config.toml
d_model = 256
activation = "squared_relu"
weight_decay = 0.017
decay_shape = "cos"
Each number is 500 + 25 x the weight over the matrix's rms, rounded and kept within 0 to 999. Layers, rows and columns count from 0. Numbers have three digits each.

# o: layer 17 attention output (transposed), 256x256, rms 0.223, rows 114-127, columns 0-255
# v: layer 17 attention value, 256x256, rms 0.252, rows 115-127, columns 0-255
# q: layer 17 attention query, 256x256, rms 0.215, rows 128-141, columns 0-255
# k: layer 17 attention key, 256x256, rms 0.215, rows 128-140, columns 0-255
o114:479516512512514498506465547514494562487458490506504483431469506467501558460519514484473508517452500439473494522529530512515486469480498473478534501483502474491466474463476516568522524482477503516478494505518516464474514477488435448500496503522502504455499536508494503529528489486478441479506468511518515499489560462504480464493487456546521426498488517543520494506515469513478471421471503518558508456537478482485557493470462539496502500466505461515486505481479545482503523437520489502501550531495528473481458493494535505513545527499511528503470515482529494509500542537479472473549491521462496556502498470500495518459518503494445474531462504500510515557543457494499508478550485492505511481491476541493481504526485489523473527544484516495473481495521501494488497464509474
v115:496538507509490510490502493495528494568527431529544482524531496545483471491524492509465567446491475503471541508505550486491515508509516528470520499520512510463520516518522502487490480515545511518490470505512540511525469503465510487496476533469520513511498473488516495477497507490494482485485496507497501487496508507497464521498502526528501517531478529510501520430496501510506439532452447488462511473481489476484506491508501481460492483439455464485515507519493472489525505509448493515496519525532465557475476508439516480508496472513508497532505483528505518456464488508512481515490524452492486478506559517486476476497475477485473490482510544519556538477496495496503490500497536506488517518522471487524485490513512524466513562518478507481477505491534516524454544509495517
o115:515438470481558500524514521544453494500449491507493495529528567517531549480445487504545499505536452482532441505537494489556512465544499523478462539506496492477490468516499470477474481461529482485504529487510481479514468502479508557513513444543459512487440508462478508516499513502497528457483481458497485523527522490539544465532465458525507519519542518490437518522498525552481569525490498527501501521494502501502516509517519517492528510550504541467494502518484481537504513528475488514517498502544481473455533499534505499505507527534518499451504514520507536490471479493535469483513504547530508552523485509507526529452488503526524535498523521463470486503512480467472510516507498485520539445555516532517490475484520531544515505502544517506507503478488481432510495486473535
v116:494535514512514475520486544494528517460508508573488472493504492512511512461469500468505508505500484425465529450523508449503507461515506521514477540491524448507503477488514483533523492479500548504494497451516487484486527509483518532502531502516485533494528498539441473502507467505507489505502483489556486492526483521480520513523501459532494526507516492487511496502506475526525518470497532503496519471496522481489494476496476541529513478474482511471526513494497504511508522503522511488504514533517470523498556517526488491547492490486516518513539432512460494505484486494506526494484485466492510463519502477519488528474488479536501508539480472504536498551491491497541488504501487497482494478524486512470499515515508501512495506496557483491498487483480490527505452580512536
o116:463452484497508460478497512518503515516520478507538528531510483489504479493514503498457472496503521473487527553518474467482536520451494484476520499449476468482501547463480527530504457477523447521488529484492473484481465485518484494463456532531467506508496482524499501489526524548520501505524512490473487470504491462555532520523489513517509489509513483497528472483511556522513510498554541459521491521517499491508513500514455521506463492472501464531491494488474502460486479525490496534480458498457451493502492476507509504473496464542542520504450503487504526544510530506516456495485510523487534533497514532473512504524583534490508437538495534485498483496558498484515480478511502505508509500508486480483496519498466521537460551517494502502550498457511505520499525518469485
v117:510491491496493466506488495494490505538503506517498453472496504526523493492531460511525504503513523552453458526501526502466506519512469525526500510488495521504463506484504455534514506485516526523502533524497481494483518524458494499491506485497498519520474557498507494534506497503521525497511514542542486516528529474522487530523459498515495546537508508540484510500518488503512524507491471466495552534528514522460498515506532516470476491519491514482511498516474503501535469459512500509508488461504497490507514500479520539459476479463480456503497505475511488539534514471481506518496530487508526433490526488518473554444499534511523476505474488470512449491501525516510490505461479486523476542484496495512490480512526544448521536563500476518506507510484492499538467485515505
o117:484504548520502541531491461519509519494498516459482526525504512525488511534478504471516500491492535467527549513527477529486458526505473490499489534511482513488521492463500510509538485529444522502486475535449503502505490485511522460399441448458523466516523487512428507535496537530467454538469512477455484522477487490469494482521494499529498495472524534482503465479528475527486463478537521481513513470518534520506523524495469505471579513492530544501529508561506469479462512542510492499492492527465460522476496504486533465503526518472481551493484512483510491527501436492515477484505473560494518508494527499527515494520469455489490500477499493496508511537513475507510478475505463515517491469483527481520530511514483468500509501470501466540504504488504506510470478448467509
v118:504476483485482488524451532486475487479487548547503535501508483473501484543527504507482496485517504531534522496490510504475504544546474569523505494471511501496514532490553466466542499501477529503454505523461497496511497468494484493518472532500523501491550523480512497477516517479508463532487454461488495529513468455517502522497491493501452508484514519541550506514517509520490535525490499453461524511472519496478466517502484467522509520513505543499494509469499514499509479525481466477477470496517511529505476546474470527482506498503501488487460501491469513488536517519476447506507489497509513518499508486502502513497487483474456529496483488499526540450486512483516513527497555516483507502466466543525478562565511478468529502474494460496481497564504521481495488484513514
o118:553530460481534538467507477521507484471514479471487500524486434492459503502504501446496489473530489508519489511520485480494508467488442477492506513505484502521521516466482523499463502483509542511513464490522490477497502511534487495473486570463464508491483486497556470529500520510485510514486533467504483519497525469484464492508517498515520517492497515522479486481494459474515500506492472521526485508466477510447501477504505524497544507431517503471479510519530465517441500512564492477470476491471497510494539483490486502476451514526491489491503501471539535530480578531502502544501490519534467516527486506498491476489503484573526495496525537488497507464477508512485489525489478514513471515503517522519533481495513495467502502505497513503474527462494506466529487480470516
v119:482492473535473530462480526502513503485521507476519530509497505519467514519527498459522503506520483480480486505499536490530536538494503512479487529524509524495471536472463525523470531516503492491501514484490480531508512524486488492531463524483487539510516467481493486540452492515478467527472502490506521522498479543492498525467436530477476544543499541501512519501514469480491511511532547497490505520559479527493519482520462499469505471504502487503503514513518496522495559483528531484506469493488504528501531498471509469502508484492475472481500524495552531499524512524503516543498508462494545505534440517457481557512482511503537504527479490505491548450489453522513509498484498489468472491495527537528498497520506460489476500520513516511509492508497523508539498514502493
o119:478526529492541532524512500543497510457495494501532513498525464502476531476521519554475493527503492513470490477550482484451485500585485537515512484464517492508488542484492462516487483488508469497542463526575490483520489523521495551493479521487480477500469524540493449479512447493528505503544541498486517450471513495505518481468498493447485519528477428527465523487479521521498458545523515529506489516469479486498515483509463549537520507493560502470483466458512444474489522468511481492523480528432544481509510542505477514522492545511515510524487519518504520532436553505514558526490492520486469503524556506481513506422494511534511494514529514504522485474477493543529475530544489493513513469529479542526493481451505522497506480487485488503492523456436498516476509460485507
v120:500417463449509503493472511475491537442487482533561509516498535476513487484474483551536514492484486502426474476492515497534496466494514491456492530547497520491494506482524484476496462492493493483517500489499506469500499525491499510482509528489489490474495465532482471499510528516522506523522515536505497509470503526505493527513493499516490472542541484522504478469503476515499509507532474477484467510502520522505506477454498492510446499513479512493530509474494504460483469487492464482486470515531485534525471510542504462477535490498513535482503521513474501488481495476530464516529508513512450483502551482469478547485465519477507513519511514500506479529511527517508462481508504525545539510496465463490501487519497534485475543519498541521504503491494488493472490500477558
o120:516512495519543542540524502480503442507503471483467521477510506522530520535490515480572518475506476505522523501507497498528491541475460460496540464503487536475562505503478462524446543496504499484480497536498491519498535489557512493501517520523465567496508533528461499530483558490487481513541480501505488488500524507519519505451522509444496481510472527489489525542526483461477472501547500534488460520523532495461470515489543524504469424510539510507520529468503550498516501508459524527520490514518456492515526461499417517495505454460449468449532505501512456499480504517467508465473458485482479502559488531498487491478497514505477513498491447480494507497509527483544525517501471499469472583497518536479538487451529480523529554466510464527508475484497487532496486513548494
v121:494519480488514469499520473489494514524498488485519477517529518538448503455525478531436474495519501469497529512485515481502489496487523472491522487511505507497505490494468503518434521491504471523482477499522560474477534514527508530512516512496469502494439499501509509511476518496497508473537492551497500506493497526503518507502524476476499506495475520478529464490516504491510518471500551505509524544537445471545531514491544493499503511484464508523506489556487449512511483470474480526518521525505500460498523484452502499490501463494540501509507469510484511469476509442494505498493532503484500511477504528457519557450550496503532481452496534477497506473517514517486501486513506514482490478481493503482487489458520523488558490471461477502529530497470501500527499456494518
o121:508489508478501538531551525520551467525556472493471550526514489536522495463508529509523540544464483481512519465516481483480509520532472489490453552502520495506525440540501491470497460501510490493516521497506479511548461457487456500485505485482523530470504491510535495518517508453485468484527494474421484509495437481520485504554447583469490483550544491483490482496501521475504523526501499508437479506519503461456482496517505526520478507502505462461481537509520549509505554534515546487478478537534494500535476467533493469456497520521478508477479556524549510441509567521485495461523492538506539528521485528512556485508422524475514507485488522523505516459507466524548510495491471502523475494468501491523497488531493521490538529505516501477469530504503529470496506467486450
v122:510510533505492499543501486497478519477523525515517581447561533519517482496479512506529488442467476477472460481523513532512492502522472479489521476525462506468498519487487496488497485499425501538507476502497526509485481508504536505498504489455523510504465478484446489480488466488510499515545476490498516498473482486483501510492469512509524467516450446501500501485448484514465484501490490514481556481487527501490508521517508470520460500490481529478501494482507522496458486504486467481507489518466516523517495529472456507479489510508515481540505510465472509452486513523528507525518516472487510514525500497483514506503515522498531477501531511433545472480488462438513547495526528519521541515529503523501491460543509512495482487534497484497487519539533462547531541517475466
o122:545512511461501478485494495500510436539483459494506499542504542521528471528523517476456524477540496522460509512513466534529518509494542465509507446511495497523485492549491532484459490518500449459516559503508518502555514474478530489508468485557524504494451497474523496543498537539511563500465488469494547544534503520497514481466527487491490501469520532479499519537507540463488478524515505521497479511527501518486537483503485522501488471465446496516532492506543512553503507534490518487487473484480522507490475496528541538511503471491485505522490458477486458504469518486485534521526535528480504514476501528533483487463495490502533507470494465535500576480487495564458495518529497471497491474510491459445499544458519476483511506474500481486464517509484507461487486474521445
v123:504485475476494520509499516492498499482509463515502456490471507476542516517532502527498479520494489520493531520460519489505519496429509516494507513497565526494466498541482521551515499473471466530497474480435552457485488499525507512514500473499500506512508480518502529463543506463464499506478531485512480490498536496508501521473467462524508507493511489522478507505499535502476489476527500509521501489527502546517493506540513482467477484469472511459477501539480501489503528476487485519524516523497458519521463455473523500503480525478490554494502518488533501504503511538538502505550468487503532485478509482501484505517494488483538489496514509495521504451492528477469509491500465472489526513463540514479509511453474510479492486504489517504548487467452503468500504492475492
o123:534511497507522543519529526529480461550515481525483525440504537478512481538511516492545471487531489461468458501530508511512499450522500469551538442510501493458514440473510506451499489508470518505514554482569517519525505510541520487474554519484524428536449507473438540546488513530522513526500478508482497457498439481461497480532520516468530525492513522554471504526540478530489546516526482509517525490501530472430527511464503511491511531496501483518466517488483509513503460516499492481497467475529488487524510489508537512467505513496492498507474536485469481513474538531475502481490510438474543536498477511475512461519466493465466515538499470528440488486541493436525487505467481469505474460520462572514488531558507485506467436537506468506451514527540487505470505493537478
v124:514491470506495487513581511477529455470506530480518500489445493482516511477485518489506516481500486487472488513544504507505470532552513516495498499533506497476506488486470510525502504506491511491488458486515486537508552504492453460476502525506513577462488521519489506489489559516495496540478543530511520480487490542493515496480513516521500533506490512518504523502486462533481540530508511503472509501443528464509540502500543555538521515526461510519507475499505514480514525488537471492492489521484489513491535499526517500477521543493536507475490475469514518506547509496511491493561489500502496478490487490509467560486467504513505524523525484490539473525540507508488517528512498506510502506540508516517542493484515521510475528533528493473467496528494524490480453476493488
o124:467499475514542487521548514537501493537494496508500492509510529550484517443515481473466506484468511507484534510486554521522486491529472498532534516534571521483476483509523520486519531506475481506486532466490511482445470479494494481482481438523477465486463436523511486468527496454486538488467477545489445541501499501517483475498492485495484489520531494520489510524514469528510502470479485499525497519479523535481433457531480453456487512478490500500489550471514481452491480549479500471431501459491545500532531507507533534469530493551482455478535460468491470471430500499509488510459519500509531480484484518489489505464496484456530501527483474481484487475475531535471457485539520504509496507501518532454484474452473489496518510482446468523522516536504513509541542523557480
v125:526514486486531513526529481514542468528479524526514494518505515460557471511511488505551503515522506508481474552499487471494517481507516498507476502487499509481547484488490489479530503523517509521512509501470527483491497488527508461491442479521482516516518498502512470524492511504464543492506493511500464466503517517484504514516537483489480500495531519503481535476505508496522501436493531514482439533481525493525517471502487504490515492495491495505494475529481526473493538496494484508511487494504474486512501514467503508530480482492487479464521479468538464499510477508453499492463467480478505521546470502489570508474507506511476507484507465533474551522520493473516498509507530515518512468507448554493461485471539516471511501515503521467531520449488543514515507456532474
o125:523521482479500543503488471504504494491487459531512509503489477504467528533490486487430488477518478503507517486499516469493518490487496562484498516467460527465503518498451521536456533466497482518468498457504508508499468513496448494530486456503519514499514503471492517434510517474468546482514563470532474498488457489543528504503449517496499538514515482506520498528524492527481492504501467499532477473483461461521522473535492488523519484492489499485514543475558492503505453471498491492511543497480454523477516491535524520516468537523503607489490478485491490454520501512523437504472487479490493516509493517532508474532535505519484505481422509468504491502545484497489478492495535511513493500473510493476480477486488468500482498513504513523500486498563536481467485471464478
v126:473457486502499503519470478492459505481461469532499494501504492465536472486508547480493479490476482513531477517487473505544470502510504516542536495508517518505537517484472501499486498513531496476544525526470466482531484507497521491525522490431542519489447489533526468490507483471488493458508485498478524514521501481529506509483516553504538526513477531500543528462516477498476508501503474500474498442481481467497468481542479533514473500495486529504485516504511520499531506502476522474495526469506476504537480476515508465506497490485538495456517516520468482497507516483507469504475514424494488501462503527526514503518474514521495495522512485500508499511481494513509526484478572479464447497535495483488487483471533468488510504537518511513510493511509505505519509490482515
o126:470537508487517498485515524544535572515531543468525464476495516509486501447564494462551509563504518470523523505535502510500528453525540482465501579506471488478526463509540485517538517495480529490494514457470513512543485483488512491424506518492545511520483491514476502509475494484489532473496505514493471471467502478477473531476514468489504528486528497506482463526493483509519497489488530501527535499534482503521533541432513523521517546461502484469513517506473540503478530519517501487496503520466547492546482471487512552493514532450486502525540528473511532497475501484496532485479445488499500519466544489512511510512470489502511477502459472483510491510492490547528500569510438504496463546488480474514503511495481511527499492476529455504481486504460506494530524531537523
v127:504495479497500504501503465487493516503468518509492503533546488504507510497479517460482539494501432488521472519504548525484459500484476468463486528483490528502495474486523490505486478475522469473485494499459520497473496491507510451511491470450457502510459478513483460471483475524487500514504478528492481546502491470522505504495499537506497485510517479519486489535528479511486513509477519505510527489517482454489487540447484465499501531555517485493495480540496472497509460466514479482484513495500492521486558538517530492513497462492488457487504466486485473499481532520459496531449503547456472510469526489502495503473515462516505521517540475486528520500527500496454500461454498496489526510487491490518483470549481494471509530495526552508503462469544510507506503487496486
o127:536503537512516525487480484527498465554510511446526512531447482469501483461496458488505515503537493492536510493469518517491518520536492502492515471518489440531487497454491524510492470545460484531533485495531502481477504492494576473517520465497482466518483496512529498538477505473496505528486530510500484543466533519488522489521498486484515465490515490504488515462483519503539499477509443485523516489540495516490533532485477480508447513509497518520492506521443552493511519485468473504497484537514521507554447511502497511510532489532519481524475517486519542508516524510545506515500503521487542527514533514474511515530534506480529515488456438503480472481506528507452443492512468505487508506480493517476448491477455501455523516515518496492522472521502487470503531488478494
q128:456500488530457453512441561499474484540506479506517512455473476503487524482498478491534513520514535484491502519475506460451500460493516537501484467514487504463444517487455477480495494487474508484532512495514465521494489489496480460483468482505513545509534475482505474497494525494485475473491476550520465500511489491490503482481525489518511480478503497514515492469516506480466518500461492491492483506486453484461481498470500534486537495494488508527490543492526519516477485533465525506536517536463529524475548481515547484538478520475530521501477497457460520519499516497545479486510499494500521504498507488499505510477523517461508520495504506502511507486482519513524540483462515502502507518454473490533530506464511536520483513490546486541504509522495497509522504496530477
k128:488503491496481459474457510522501494512479516527519502514501492537506514477523487478476473500484517504486500491479483495498497503513529503527477504465511481510518506497495542511428516483483489519518498475502466515460466508502485486515456493509517525527507503453523479494478508483478514480509510543507472463503505458488468516501503519497479480518493471547490482496515476480498486496482504510524478513501529467476454501494533525467550500490526517514504567495537529494478512509507564498538520523496493539501500493465518473505506501503540520451509509474471506530501500491497516481499504504512528533485544479500497497510514504521470537521487544518506528512510550503486524500472437495465515483514537493487478513488475546441496466499533483527497488544527504528542541500504489
q129:501437501449485475523503501524506423499484457515492460459487490484495515500507525540478514521470496471507489546487473493483537522575427473512490510493485484503472471498496521506522507482484503532531509477528446527562497506513501479484504512503471467540516467475492521499476539481517531506515519565453464485513482498502511516477501474500480475501469465478488437446437524542475480481487524490503470491540501544519487460534513468497477538505470498506449534524539510520513470488504523467488518562478517485449487522496515483558494454490526492538503486462501485506538458548509481489482507526503530462494502494470496469487461538491498446441490518521465525532495492490455480500468485479527496457523484515488501495492487526532482535486515475519482505486508483514445472478533450
k129:483454508482523490512493523486488491491459514524523494513528523492531520476466490526494541525500500503478499476466520494450519494528481503512500489472472523518449478451485534515464477514515533500520498508477488513506488464476501512527460484479508471554499488503459523502499498507508507497521519545511494480536543476514510492467547520483468524484503537534494513468458526550510488495510547485507458492496519490501513450538503486516482513539479522458486533522558501517500529510514507490538527498519521519465472494474496497519513499475548492541473519501490502491516519503536494505487451521517471462499536497431489488474478513504458458460528506532504524524490500535456492519517434489466490496476484531535491490502465528490528492474524429482489507520512475519489497477508505
q130:507533486449447517504547509464514478527494524454478488514498540476511557512491509481518507489533501524489497498519537463492478491467450521468492472506484512550525520447493503478518493498510497495501515485531509519497549478533504515506498495466496444494523546489485466472484511503512499475459515531507529471533492495488521499476461458533498527521514541492519499471523549480524477479476517462486463467471500517526502485515481486476483496525497513503511491498480490464513510519515481509526460480513495530515457474503479515481489519521510483569532496517480565477542480534478470493547490527501513536466476534502517459515506534456514502536542465528555510517477485486513546551502487521526509477511497499465520480524479491482498538512492517467518488483496514501519478496535498
k130:505485488484548559455488472485511501515501522449517516555499524521527501463477501491504454468522514472505500520470536480524488470522490509490478508460503533548546554477519502483528486526515507481510518495533495526500530496479504535517548500470510474472454500547481503489479456488530504447540489524509530500569490452520516514507438449478463512499520539503474468477509498495517498482498484483530478497545476484510575492453518485471507478509505502516530453525528479463497514521516472535530497528524510536508502492520483491485495499481460477536510548532518518547535484524470488492517497460508543550458500500475524497480480475463491502557513479513507500480489519487467553539520541460523513504508526534444546494531525477526536493506503534504486512517560511523468477494515517
q131:532540470482469522469530514521511496468496476508524500528481520524504487497511501553518491510523514497481486491446497515507502475516537517510547470498526529513503512535487486498486545518498494525500505461504507506498503506533511494477515511514488526446490494519488503515512503500496523481515501503482511504456523515544529477530476473509520467496501457525487501471526510450491491487499483516482512474527486484555508513512494487484479500486479500523500507493519489492458469543497488477520468468475512469458530510489481522469503466461524513530475488482512508510478527508465484494513517513503507479513493455505493484540511521470518500487512524525518498539513508483530553487518487537520512543498491506546483465501519527463534496454523468474519505473498531502526548529540512
k131:522517541420473514456537468493501472509501492518530512468518496536505465477524488534526555510515489486468478480493498505497497486463480455547513539479498569472553531489496514516454493498501479506482504499486504495489494527506514525473527507521439523472476516520493528510529552491468506508522475491493497521479485501528497461529474508511544485517486465542504507498484518510513438490478523526519519507528502495519523500511475521529488511480509508505511481510518480494486471498480459516446468479468487490451509522515521502461488483506518501494493528472530483489491494486497510510520481496525519474478484523521476438507510514485525496479491486502524504499486491478515520483512505526508490532517516481489516500489505492476536496514537481503490491498471513503494527512492482
q132:537516517524521554441612497437528486486526498477486525537585522517507498503507520515488527517477492473468469501516532453487546529490496492478441509495504488522472495490450461512522540477520560494524494498534527542523507509490467482528478502472467480508512515517575525521539461530448522483480496533515451473498504535480498483606476477518550506555539530464534517448516504504456496536491504545534512510501509531484481519485470507509500456500494468533525492508525536501445498448515540516505445483500501516479519515524462492516483521528449478496491476524547508438483534507509546518512526489494505509463532516515446509489506503491459516487509487543488477507522521491521525519523465476504504498525467523488467511496542523522487510517514511497531482485517498510451510527475489
k132:543547515502456518521548549535401490494504512488515493485490562520536536509448481527493484484520509511498544486550508495490558500481441460510508472525497467462417533520515498502503524498482525490519512554547514489520511510496478476489500491547505457500493557498502547499524468511477557489494490547556543486467475574454490503535523497528573513569503555495494487517500474451489492504460506495461504503464504534467488489502477465555500406481518512511480438510483512488485509519507512494522450500495511509489473469557475470517468527532493517487450488541521452515487518449506521504563512522498554488420502525501494487513479488487496514501546463468491468511475483490493506501461499494476526443519442474493453512539491541460490507503515542522537453463469485442515487451493481
q133:492468490559550525491470563478502535574518514498523519511466470491517498489490494460475522483533508553522466513465496497499531462531511522466525500502485495509493501459533507433482524539492504555546484516540451485544516560514491544493508502458523480474478496532519454459518461484492446490500530475553506552538479533529517496487484530514482514518485536500485494527530505436493467497446516481497494491501493477535502480484487509495492515505489486526474518516504495504472470513509481523481500530485498490559522510507491494562518533524495517531498513470545482498483531535500520487468482488433556498527477464476471564505514506529498499481517502524503442457524514491505548518535515507478500511480491499456550485503481464480476503493468504521468468523477505468531484522496526
k133:499519506516533540504476470492482547530483498509546483535519508507531505499503511472493524484510508509511488505459477546482526468502522496500455508512501463497491524488509509464503520545467527524511494501516433464516524497497504515512491499505501484483474474502558480495458504555508486473509538486503481565531512500489497507532456517478511497519459512535452492512492537543501462459505504455467519515443508470533480478476480463533512514495465513523490514538493510467508452472496519520464544517471508488544481487482499527486537494506460509478498493531508474488478510489490548494466479491513500494519478510486479524493519507518513552502507481516503486459547533467498498549527499453467528512511509522467526530514494491505466505489516485497488477523479504490526470472526481
q134:535484502499511487501533476502548445531528507474569525490487491506493515512508504501549502510454491482474510487493495538495525511527513506499489504518445538512499540500487530500485528476496478467484560547506466505479504483463452491482467503525491507497502501482473507492492499486491507456497527541525455539496534483492437516510476521531506525482443502520507457525498511476500471493526479503489507482519520513504507496488528498483528510500497511491507561502491544512501552515545470512482477506481519503504500512493486480489516496500485464483450521520478474516480498478506504463504501520465494538502501499541537476492486515494569517512495504529449523542479534506546540486481457487478481503499518558517448479526486485446515480479492501489532520548487534524472545515470444
k134:565554501512468514513550480539463467460510466509507480501486491506475492515516526479517554489490480503435504475519519505509515589539514517503509469575490504525494507524490516493483518493497556479510539511477486518488438485439453503449449507496505500488505488510501496528444509499475514520496504508524449541493516458467478525504498477549519485541462464511513514477537525491442475529490492549485500509525518530495498492500517506532508506489465491461514518508521520499489448525482468528493516496506502484473486490493488487472513512495542488495480502482467517470485462473531503522467520547492441512486493492501507504484526528536521503505534516465471487489484494528504501444502485519474482506493514566534448475519478512506509493493511509518542497533503519511536498491489489
q135:497504465492516527469495516476445479496504528521467504515540513471460448484557475485469520517534467489489512513484512476474525513479468505480492506519493482473478475498466540505530513492497495500532489513505510519514471524510514494484547490486473520518511541537467480505508524495497497497496446512522529530452503494506519512538520509489506496493491510523471575502487516485487527491504507534514489500503503505523506456479499490500484466508493538446520501500460497510494477488517503506510515509503495488536522523521491541535505459505540521510481492513536503520503493480489496515471495453452537470457490538508471479467472494469496466505474488501468490484530512505506525505508485511494493503475491503523541518516499526489491470462497450542492506486521500517495529494522507
k135:513477476524532525489469476474499504511497515478523497527578516541536471492543462469506538547555519480517496514456500498510486500491495490483513504487474501479477510526550497529509539516462497508527503472535472514505491503527486498510486459482508529503489514512499531485536475543517480493513463467526538513480494517508462517505529536436487495479527497510480546531512524508514514503434522503487484491507504470475525455513458484504498482527466508510475498453482506493510501481497519565503479469484486513523540538498478539493502495539483495486496484495501483548507501486478522503513516458513525494481487524467475533476511452510529461559516460566503500465520562539470518537517522478476490487488497485478504513493496471498523464509528499455485501503509525503501540478483527
q136:509529468521500508500523543473485486495504494462532492508520541531506531476523466464513499550506504476476537477523494489513504475528524530531531511496498492509472486484496521560524471473550555470518515488505513488484493494513517501483512484468504511490514512463504493538497497485477510476484501538559478497499534462497540527461488500511464473486468492476482510483549488449502484468522474534484512473488507524528545477501554545525488524476499528525541533499480505485525522471497481522524435500512509519513498476476496524478487494490511505463468494434489512532522516468479517486498532465491498503476502510463494495496458459488492494501493513505504501481461506504511484492502524478497512523569491516518473549539485522495485481487490489498507450509522469510530493515450510
k136:481507490514492500458481492486480484475455491493518509520504500515472545482524489481486498477461484488498496480511505488524493520507536502485508508491533495513496494529509507518515479454526540483503486504488493493472497488501499482531504499519512520491522501493497513571494506493495500498477470483516565521500512493525495539469483557506515522503506509465462506500515509487486488485462484506492501497524508507509499502465503513505482509481491474510508527511515471525496496468463530486474449442519481507530491441506511483487469495490471479496495496527495471481490518529483535515505526482499512517489534515475481503496486473525509469483488500446500476498487517525467490477525468512523548508515522484522481514493503511496501490497530500517488541509547422494519536510477494
q137:495473458512539513510464459475504534495507506520467490510491482493464511526488485476493534504476501507531513501471484490468508475499492525513520513520529499463495478515506476498486476486449485480509507531516453513477528508546485537512515533467509546498521481480485469469536528522454488534518504490465490505502506454527501482506483506500479540474494480487511516471471522542517497502509498494503527521502425535507485478514516480462546524465482517486490532493512499515492483483511512491480505564495483504497505493506464490522505493550500516522502467501489534507499535490521520487486531511488546491532491495528495488477477500501506520473487475522515529516498517504501526500505476498522473459478505497468500514492477499492479488508518496484474523516513513505496505507503500
k137:516450527494481516522476512512469541526494487502509506513498536500483486555519476508495538525479510523499504515465491520465479471505503512492502508518520511486487525526505513498504486519488469476478483503507451531465489516514449486455505537498513530502494492501478508473508533577501519522518527529496487526549503504521486506503520486526466509455495462459484495543478503467507495497523512478488510514495492520495496474503532455480558485475537537518499548493499448525514518476527530508497487531498541519485522505519469541494522458548531482490493477508484514498507547503485496469502484531492521493509516463472508524480478495492504531492484485510536530515492511499480496486521466489474480506481478504482480499491460507540466530505468488496477475498474506509484541486536553
q138:454530492518515522554481484475558468493503496504505492517472482494572490477478480492514504495493577506509499527491520531464532450522495495483513495437468501472518498491484495529532542480486472499532523470498516518466488494541512501529497471507457479493461482506557538485487477530502497523465463532490492466505474545490478515537511504514496474485479490459500508483488517488530466448521509480471495554488467491450506505537502524501511499484457477462516512499486512493481480515510464499480482500505474508486474525467446498510523493466446554505504504495442498479504518537466480516532507493488488466524494521474523477500484500497485493516477489445548505505507472551509475485499485458499500508517482443559515470499516491513490509530525525507492464487548490487512506524493493
k138:530537518549523551525497488462553489518500500502446501511466544457465439530492534519508492496461538470468491514471529475503518499501550497492513493458474570473513470508506517490523536545512476526558487493491472512525508493531521461492523531544521455502454493492529541484496497471504513475494465507516492529518485519494484473506493488473492449454444454497485503493501485472522492482530546483544466562502512481474484523498502501505530523474456478496485503469517498494530519496481469491448500463497477473497465486517502516516484477526471491573475507517487500509534530499476502484509541495477509470466489495502480507510496473502495505478531477484523480533461456510507443525494500481516477518567490511503525482519472484492483504505516539541429519475523497522497520555542498
q139:519476505553528512506513498471508494516491533504495534459499522482490482481478520445456485487470504555504515498513465500524525490501505494458525516496508478507486497527505467497501541485492527460493485471503528519515496494494523499532541525509487519496522520480532489457497494493502520497500487509492517466497522493515478498517512486498499505516498514502451491523488480545507518544507484537540519535487500478481501482487504494489489497482484445524492508530459510539467504485492493461478487496496469493507489476491474517539474536506458513465487503501508504497516489504512496483488550491507505539467525526490541518501474466513506512503494496513519486486471512542498511509496502497494463494530482502498478499519489517498493520518461492512508506494493477522461503499468474
k139:500500486523487499555517485507491467498513498513475505469458549451461507528485476467456479462470481530511500509543495474551534469494492497473488527500494519509491481512494552545506511480489549514524489478499541514484493483476483519473523527517492488499495523506524536480490492496486535519497522537481507486481512522502517502555527478493475484514503480476500500528506492537498489522498451512562500508491460506508484480489507510540504533468493482509506510531492539472511500485499493485472460503507504490512481498519488498507457509502502488445524475495534538490516487528488511484493531521507492505526521507489513476506452486531492502473492498502522492535461492480504473521519476518529450514463444505482505516513513532501495533506431492476499511535512482515490462514488479
q140:471514531478456498478454546476504486521479484502491489482486500511535529452528508463473489518493550505523514496448474495505514490460479535460461473517520491483483509493502484465515481527493526496485518506494495480488484479495498476535498493490525498480478488480548530522535499471509524508498536499531515504498466518474515494472497516507481537502494516495470503533482566489446516499420566517498501476514488488516488482516495540524469491551487499469443480472535516509501426490495537439491515487510454516487506458533508485509505507466487501514561491445499509520487500444510482453529533537492527454507454464527548519513525476506522465487501530513484499528488518487424457527507471510485463475494515479487526471522503479529479482474518520492500508488494481479483475473545505
k140:495501491506489472468447496499537474522517529500492495540506519508529539471487488474462511490513490480493516525476481516489500501503435520522485519477482493491491487483497497526484491486533473500450535509506519487512515489501532461540529554519483481497508506495505466462522563488491522522541510481524494456499518473489513498457492538480466525508518491530503490484490526508470493568486520525475516520478502498566483460516468511494447509531493464460489543497503479528470504524519534489496521556462502497513479489534473489484477503484498491492518505457496557439488478498527498470464556529508538447518454471499524452488493482466469473500490518539480500506492508470481446508510472539493482491485528517517473513503513467511463483477512518475494535521490456475495485541537521
q141:511497463493494565478467512451528550513505444481485470492504538564462521490491459536476500489548519514488478504449509494500516502463504491473521482509557488491508449516505505488545447552516455497534468492451516530531525503511486478518507446498482490499500518528537532512485455513525515513496503528523504494491533495528472540508539506486493481483514494499531523520523466496522524531496519470519501501477467497501482523501524476535494483504467506519483514495564490514490525476504505512526511471517553485492447491500515540461480522490526469512497492486478506470533501465500483486520480488484469538479521480475459500518469529527445514525493528488439520515471496460556535491499528490540508502492487496517508471493503509462537482493523509516512505455518524504510485484469542